Part of a small language model's weights.
Size: 14 layers, width 320, vocabulary 10005, 20.5M parameters.
Architecture: no position embeddings, biases, ALiBi.
Training: a variant of Muon for these matrices, 826M tokens, 6305 steps.
Each number is 500 + 25 x the weight over the matrix's rms, rounded and kept within 0 to 999. Layers, rows and columns count from 0. Numbers have three digits each.

# layer 2 MLP down (transposed), 1280x320, rms 0.0327, rows 472-492, columns 0-159
530471455481484497510528456517522485565483580469570468509510504540483506507488469457509490481518485533470481490510495525498482521493537511467462518440530450459509524498472515522517536495504473478519528492561467490533534487475550504508500503535509501475469489479523510566488509488492515545536503525522464491490521512471506478501526463524510502535480561454507474489496509569509489507526495516438515528489514491513474557463470519495535504490518479525473500529539552474518487443493485
504505499493510491509492548510492511470506498500504524496530465502506513525489482506501482517477455488467483480485524497450482508519513521533528476488453486485542481513535488466476471503499487482515509510491496479511513457483480496472523519533514514483537518501492494469466504487519445440513492499524504481503516511495490513525524467479518501478460452511535531501522515485504466503455474498491471535536540503486528510510503487525494496489461509513505492503473524546527502544491468
461490526527490488481522539529511513514513501469534466532467487513464487479490470511493482488478496530495530577464480528432531494479519485525529489472492514505520530499500492508500526503492467477521506522527539506455507477486494496484475531506488537501502520500518483441513481530478485541534486537482512501494504558502495500494512436511463510534495504507484555475477488473507476502491482523504497480523486556506564509518505531500516492502487476483507480455478508487497540478514529
473475473555514478529528518462481511532491484506465538488511475507497519484489516492502495508483459491456525496519494536474529487493510542501464506511506533499456484463509522491518519533434522494479478478487493504497492470525485496477530511485474500515497485468528502491474552506534477497501493542548459509541515517510477485483524513508477480483532472501455526493465453499468486518529471515509489481498509496493497467483511500477467506474463500499554480526503537499491522571486493
521490509507493472490494529511516503490471496540485501489481519531495515460511515534534453497509513531470517460534479546531541517531493485502476508482470487542476453527488514474497479504482479506516510564525502498513523505477456524538518508477507500549473450467459493459499539480516485503499502534501547518509494486469519489505516485489537528514503510524477526488503465446462512537517499508509463511496496475490529497484512519452485499508521532506445557515484501467452518460474472
478531464510516506508504455526493495503507515460490466497491494507501517514513514507518500503494510494507568510493549492477500479494506492498484486529493459492482534516502526498471532541482505478498521478497519507481533511504508497543488467493510498467515512489466511508466508530524537509490498526559463520481476486547498496559485506495508478488544546507453494497481516540501489517563469525528502465503506549483465482509484485511532469480499486468469459520515508502492501517487467
550540517517489467505491537521511535509439492479506509506497509445478446523480514495481492523503492545474522498480497515504517505464501505504485521477502476488487521505476517504484521504518492470477501483484493516465491512448495522499537529531492478480458436480496515539488486446495505507499486489483521485472474542528476528456507529527513503520515524497505557499463537509487516500476516519530473519506484530518516462511528505553523516497480493493480558472496490503474511470429492
519494489509535540533510470505519524499465533465528557511433483520490499465530508502524481522493533518521485518511501516509532479558521484498498501463514514491456491461509494489522477492498513508481449460479506503498492541518477521524485563552497504505477477500465525456505498564516519508453484471484504486502444510478503504501516501507508509502492501489549520455469494497464494518491487499514538475492468484544508486487481472504463487515505507523523522456510533524505499475504514
504539468476501468484495494519499506537533538482499515551474478541512463490544454477453491507506505502487510482519485525507496529497505488517500501471522477457481517487479526503533536500490521545510518479486515526507482483486500477531473511553508495526461523537519550522520465448444494522475524485531496478513478444483460509497524512488529507465475497450532472502520472511523515466474511506500470460524498529478499496527493488493490519525474508521505516462482530474504506494567528
494492505498494488448454470520488457469499468535522498486447488494499483506499501474514506443489498519504513508518530504497503435501538489513467508478489506527472492468465526514505559498521483512519502512480519484534495515504515463503536494559526496483507488543478486486470515514485466501520546507511476482496467491479496500518501482520457494475524476500503478497522502572512495525490574487526536485480508516472479503499517475499496503521539478498527466505475492485494532481479500
520501491490527499500530534520521519467527529501476486513488492470493513551486517524534533498482504482521466523512527516510502496505493479531521471503484505474498530544483453488513522461544524477452525484527540500469501487482501519489508528476486501492506489468498516492489479495531502477503479498495458505478509458501527474491512461527522489485478507487425475464497512516514495507513479430499548515481491512527510436527494523499463471475459485553509518441473552506464469478514463
502544506459506512503492510503497506482517519497515495515534492504485531502471499512537484487484517524454489472486489524499542502500491534428492500493510523513482461515503512485439542479501510504495522470501485498493457497470530481448537492510484425504510483513507486482534488467493453448521458509511538496538453548519502497486484526546482543454458508494466474524544485514491501522484480474510489480513473506517533494534496495465466496520523521498510493443504501510523524524490522
495522545504464475460491484491549445468482523497492531532557492529491464480520475505498496520499472510514535538487443520527477512498494511548490542491540470538510493480449532490488556473467531459549540513489528501512525485460509479556483460476545447502488461482482475556509523525505497511523485466513495475527510442441505534513506499519480506496543495491477491462521515446457493505479540477503437496506480524548488523522501474464516475489525505494510521496475507474508575501495505
521476520509463504517520493505498564470481506521493509506468537507504509502504466487533496501545496523475479466479461518535522515526477487455506478509488461486481497546515509495487506497525458486508507531493561472513485502518520505540513502520465505498514479510509447518506513500487484474500518500487456492459441470513455530518460519563498519553452474471471554516532509528495454533524454461505508461480498491480534487479480471499532508571513455477499503495510485516473527502474513
526536509496485499483514528481487462526483537504488517516541477490522472457467477506505504469511511495515484495489489471505488488525490500508467472507487474535547502489521505515490499492457492485466505493522523516536498502468511448489517487495474503505481480549525530522539456489525538499507516487533465510499458469498455470504494567470496477470459529536502493513532559525465530476523506507540492521471479501500517520505536512474487464484497479525556493506512518491497463567482490
552514471491475495497452541528478481470504504473487477478470509473550511500460487493468492485491529505484514519456581526499504519526503486493518520466500466563480526490481487484447492504531510442465518518482490516510494491468519549457520536494449483537480461511518509523499527498497518499468507546479483514498490505518441552526472485529491436473522509494473452452512510536496504500477504493474515537477517496492495545519496475498470501508492533523527507488519523495460498429452501
543510485550459517477483501500502486497487499478529482498519454524510490499552496475489502512504474545499516515501507500493486519450483529481469490509486476504514493494545491469518491496489511496534518462492527485503504491516525449485503541479519487459478542462536486477499464502506500477497489505497476506482531497493488486527479533533443515517462511529528528507481516467472481464517502492499487510492494520495511490497486492511502514545513490511501497553507502522523526470507489
549496501514464528530503507514483521486518477501477519494525521477478494479484512477495481513518481489528494518525538495517493504487499555510509515460548486507512524484481496506513485469497513535512537497513492466530491440474510497540458485509517514524502491485512523539468504529510493495478470497516472460512489478476483492510495462519487487516575488475480512514445477563523458516554463484537521528509459491505504549462492488456499494509522472468498522497489486483537479487541528
486481516477482499496520501504509470480520508507550499488494530506515515513474517528527482469465473517480478491472475497472487529499494488458522515476533509471525542511476443509505492535498485516504570506502498523504496529518449483483517516505528523483564496537502509536523459536510505571524526505464500550502544482524525512464462542539544509531467483508479459502527506488505499519463487520500480524467509476459488485479504490525500468467530483495479514477501463476513541473483512
520458541494482477506531479515506472476499499515548471484519519474484494514457505497521480535496518502509467486483424463505451496527484510499524510531499515470493547504503503508488524498517515529493493513532522518514471455469521486519491500524546505495511511512479519519477490539469495451453505520504482502490479521486497502480561544482490514490505494509506522510496538551486500523509527485510509484538523427490501514462480486504503498500528513505512510509508492492477517547483513
467502501488526467509465524569476432500499481478501495511474495548523521534455488457492537525496532487487523513497534494513513506477482492493440510481529475488527481477476500544529516482505518468525449506514516508479452536494508504500508512498523522486491492493499524515514488530449496491491503495517503524496504479465512513537488520502507509492479483553488520463533500529526536520498530483484471474501480516504501519545501488486522507487504491476531524548479544444463525498510510
# layer 2 MLP up, 1280x320, rms 0.0674, rows 473-492, columns 0-159
498524519541491513507522540475457512531487467488498494513511513502488489492509520494499468483496487478523497531472480521536502503483545479441508421525507537520502525530443515495519493530516550464470523505498507489498466525507493472479496560540451503531428503481500489471483504514491517472499478498513543512523499540492467484497512481500499510562531500502476525466506491518480523533537548508516488521483510499503531541458486527489520476470527473482526542454520543511465517502540543
528506536511477461530486512517514504433522468427504541519476509513518497470499555478499497501531485466469499538485493470493543491499513477493469477468520525502464482498470502472499464520525506477485513492514471461516448510505510506504504562497517533461515473521516485455498477515513516506512473512513507528553464507497555467528522446487512496557496490483508539516501500484506445497435512510486486454454516525486515476518479515468449494504503520475473473457517509560494491463490547
533513532508510541513470483508560444459473477497480462497454499494514534499526507544534524472478494510522542498475498493511515508504469475523524459500488474515473514499473531468523514505528498521530511497519524454479481517493512513461473514465539526474533508510504503559490513531520483549475524483493529501472520517491506501475483493440530534524497485543539503498495515472529500468502483498495513499523505500502506533489462484484528521520521473521492520493525489465526528453516523
556540535468484532465515495454514480528497506488499509500473475510487525519549546525515540552496496464495504512475480468477483509491557482506487527500509480488511527476497505526545522560520502519482508501509483532461511502486513529500549478506484493497520495502526526472530499523463465520502498472498461488513544540497494492546526503493457486491528478477469512498498530471462509484534527516431515478450546548503488514498483498504537507490485492498480493530510551542560491508543498
562482549489494537477466496496530464529528530483526462510485518500489497493515492513516467515509492514470460508491499499516478493513485485525501506479526545512502469503507501455491507494475514490510530539501461500525466526489467482454499497505470501524456473457537501476487461512503490493539473505472501513501516530499517518436533467497492541472475517493486478501522457492545510448522546439473517524504505496512516540468522513514499485496511514502462523475517489504528461475517541
451489482503499478456517468494502498478501467488518512485500476472485501513480476493484542482479499502519538481496508480510510492474494500504475482524538524490531509489492496508520511542523497546528456518489522472535506508548450475539496504493528536534534546495495480469498487521493484478494531499501485483453469497486559505487527526452524486501528500494522500498517505482516475478493457475468502451487506480478484486503444450522507533496510484485507526480515501525520504498530488
468519503483528482514496524442497471478518483507509488483469511531532484539448499526480507504506459514523471511507528526489529463527455567531473465534444496493529516506495518501494494475494464497492439466468520485528536500494437501459526470473538482511488498521486525464492478508518557493516504483509494479516477504515523493473475522549528479525499490502537522502519497527492509512503510469537525467482504486471491486509504496474472479479509470499493503520454467473518570488537515
435494520486486538532450497529486501472483500525518461479477468472498495470508546522500521518465478517509516519531560464499566490490538467519515500556509489559535523495527520492489489493501507451472480500526453459457488486492483507503530492473486553504529456525454525467452517537491514500497544504473499515466546491523521530506467505473514502493507475515503502492502530463460480543486500552501483540466523464484527488524507530520495495474527489519477466517464495530492498526495486
527504481496500526492479512516517511531494476495519521508497500502571519570533486506454513569505505480537464479473499507494495504516448488505472474486511530516505539506435533480517461495473502515516506542543480505523520498503461477448488509473449538489513487452535501530528495463492496497495467533458462490490474529528531535477491504503512500512479467530480505507498471450530516495489492559471490483499483483518507515466471487525495508487535520520485525498502534480464529486489503
549512501510474478451467470456486493517503476464510515478509514515506534490516508520483494482544478515481560501479505482531479526502464531469448511483507509547500460475513501504522520513468519484523476481482449507511478492511496480506482489461448495495477486501501490559497522498482491534532473539516532499482483528514488538475472535475463483495504518502537491535506499455510507522490457544532501556538497528484474502549495505489522531474501519477479490515476499481509525497491514
492506505492501465478477515493488462529505487531500483485480508522521511515523518481502514466516508489525543530518489488462506520543523484536495505510490531469496465485502498544521455493489518488505494540500502483491475505550518501532516522487499512488466511516476496498472509506540528495482518502511481541524554483505499495500519527455531498502537493491466528489462503474524500523526500531476521492507506493514509509486518488526494519430504493496524540500506499522493478490505511
468505534509508496517509483538531496538542486496516515440462537487461533493475463506497498515512493514515504463481535494520520525489464492451529491530525453487468493458540493524485543537530496501463528509493494455494504544486545470473493497452506505465527503506512571492465491506530515500480510476436493483468505510514494535515490518529483515505477512508517493474521464521481489520539501505517511518516527494494488490498471531535480504480487507486516498442496540516536479434488525
449514528537466454477500507442511529477491496492486499485483528475509502467533491509476439489472482509506523514485474479462498521535494496544468522471495524475514495507478529481526470474490533473485516508471478491564431480492482463507501536525500519501483480536504476504488502483481494481475523520491484511490511506528511502496508468503489496468526462528537452500504485476484516520522515528512505496466471561514503507498524465492485477500459534532533510460487533512523518457510502
522495462510468498476485464478481480500458529504523503487464512487522442514482472448465476496485492523446513540508502513455484505527478465508481515495495524470461474523504543490473500465483523461487488500500501482496514498489548487491549534521452478506553514529502512528472493491499473455507527503481486511507515522513485504490521499476520515511505527531494519499470506492557507552492542506478464534509515509521497482509507482511523521515495504455531475526482510494496511482491510
499477478521485530516505440523503537488480496472502543499545504544489506541512531473514515491482498513503495501505491446413537474504535502510502497503496504512464485507469531529495496515483508503464470496529538469527505503511529483470509502468563542516496472543518533487500447488450534496521547507503491508442483471549532476506528462484528503482492518454508456516450496455512518509505481486501493453519540498531501500442528477541500501454466541502552519526516513493551498482483501
474496514500503482506472504475492486489474441477508452487491486461490483470496480467527504480494520518474525483465513515507470515499520510530482484488502542495497499499505489494479530473525465522508526474492527490505484494520500493521544525508529451500516535489524480465519498509437493514509524470524513485549515503492507495513509476510481466463497533505527495446519491456487498499508568522491512490471523483504484474511515507507494533544535518517468502491577537519494485505498493
532480512481518481485541529501504477487454524516478464506527505519463511525546531470540499475497483517460523538490516511484530452454512496532459508432479491503499537513498560531496503559518516488519490487498479520522539505524522510475498477505563539491469515476509515518498456469499529503476541495472482521520491507497532468536492541431440521463515461534531518485482469502501502488502503503454542510524477545556541487514542491498488500544481524484546500503496480550502498529489482
442472488524451489490452456465472436495474477466496525525520497501453441487519535500510500485520496484463517477493508494543528489482491483519502544500518543541526486507528514504498480471521472467496502552496487497475486495509498525510525520485451465530501536527515462509485544490433508438508504508524498485543484511487487517502513483548464481536484505495497535466497504510499481573552501561498537461495500514494535517504516499481500522512453484518468493509505500489503497523501470
507515474515538515516490532520503523496522484485458493471505485495544493515496527444509469522511489495496504511485465489529516507525520501485528510523518516499444460506514490482496463497475487486526532487520451448511507475518507514504450508505521504530539504492513524459469497534505505475487466545540530456502474465484472476480503518495532484498487494501485482512439524479521474500532485528482509467494504487530467480514524467503488458506492543478552481489517475459525504491507518
467532500525452522532495510441530540520484534511518501499519502470464462469527479507519475504508459547509517467456478458529535486526532524498485477480509459489476496534490530453489482543464471532466485523471464484505524464478488458468533450496526511479485459501512500483486532466569522495455465511483493522505485515499488511535498527475490473502520504479501497551499525472490517463496511529508514479536522490496512495495521512553482485498501504501457482462489545504496496516524470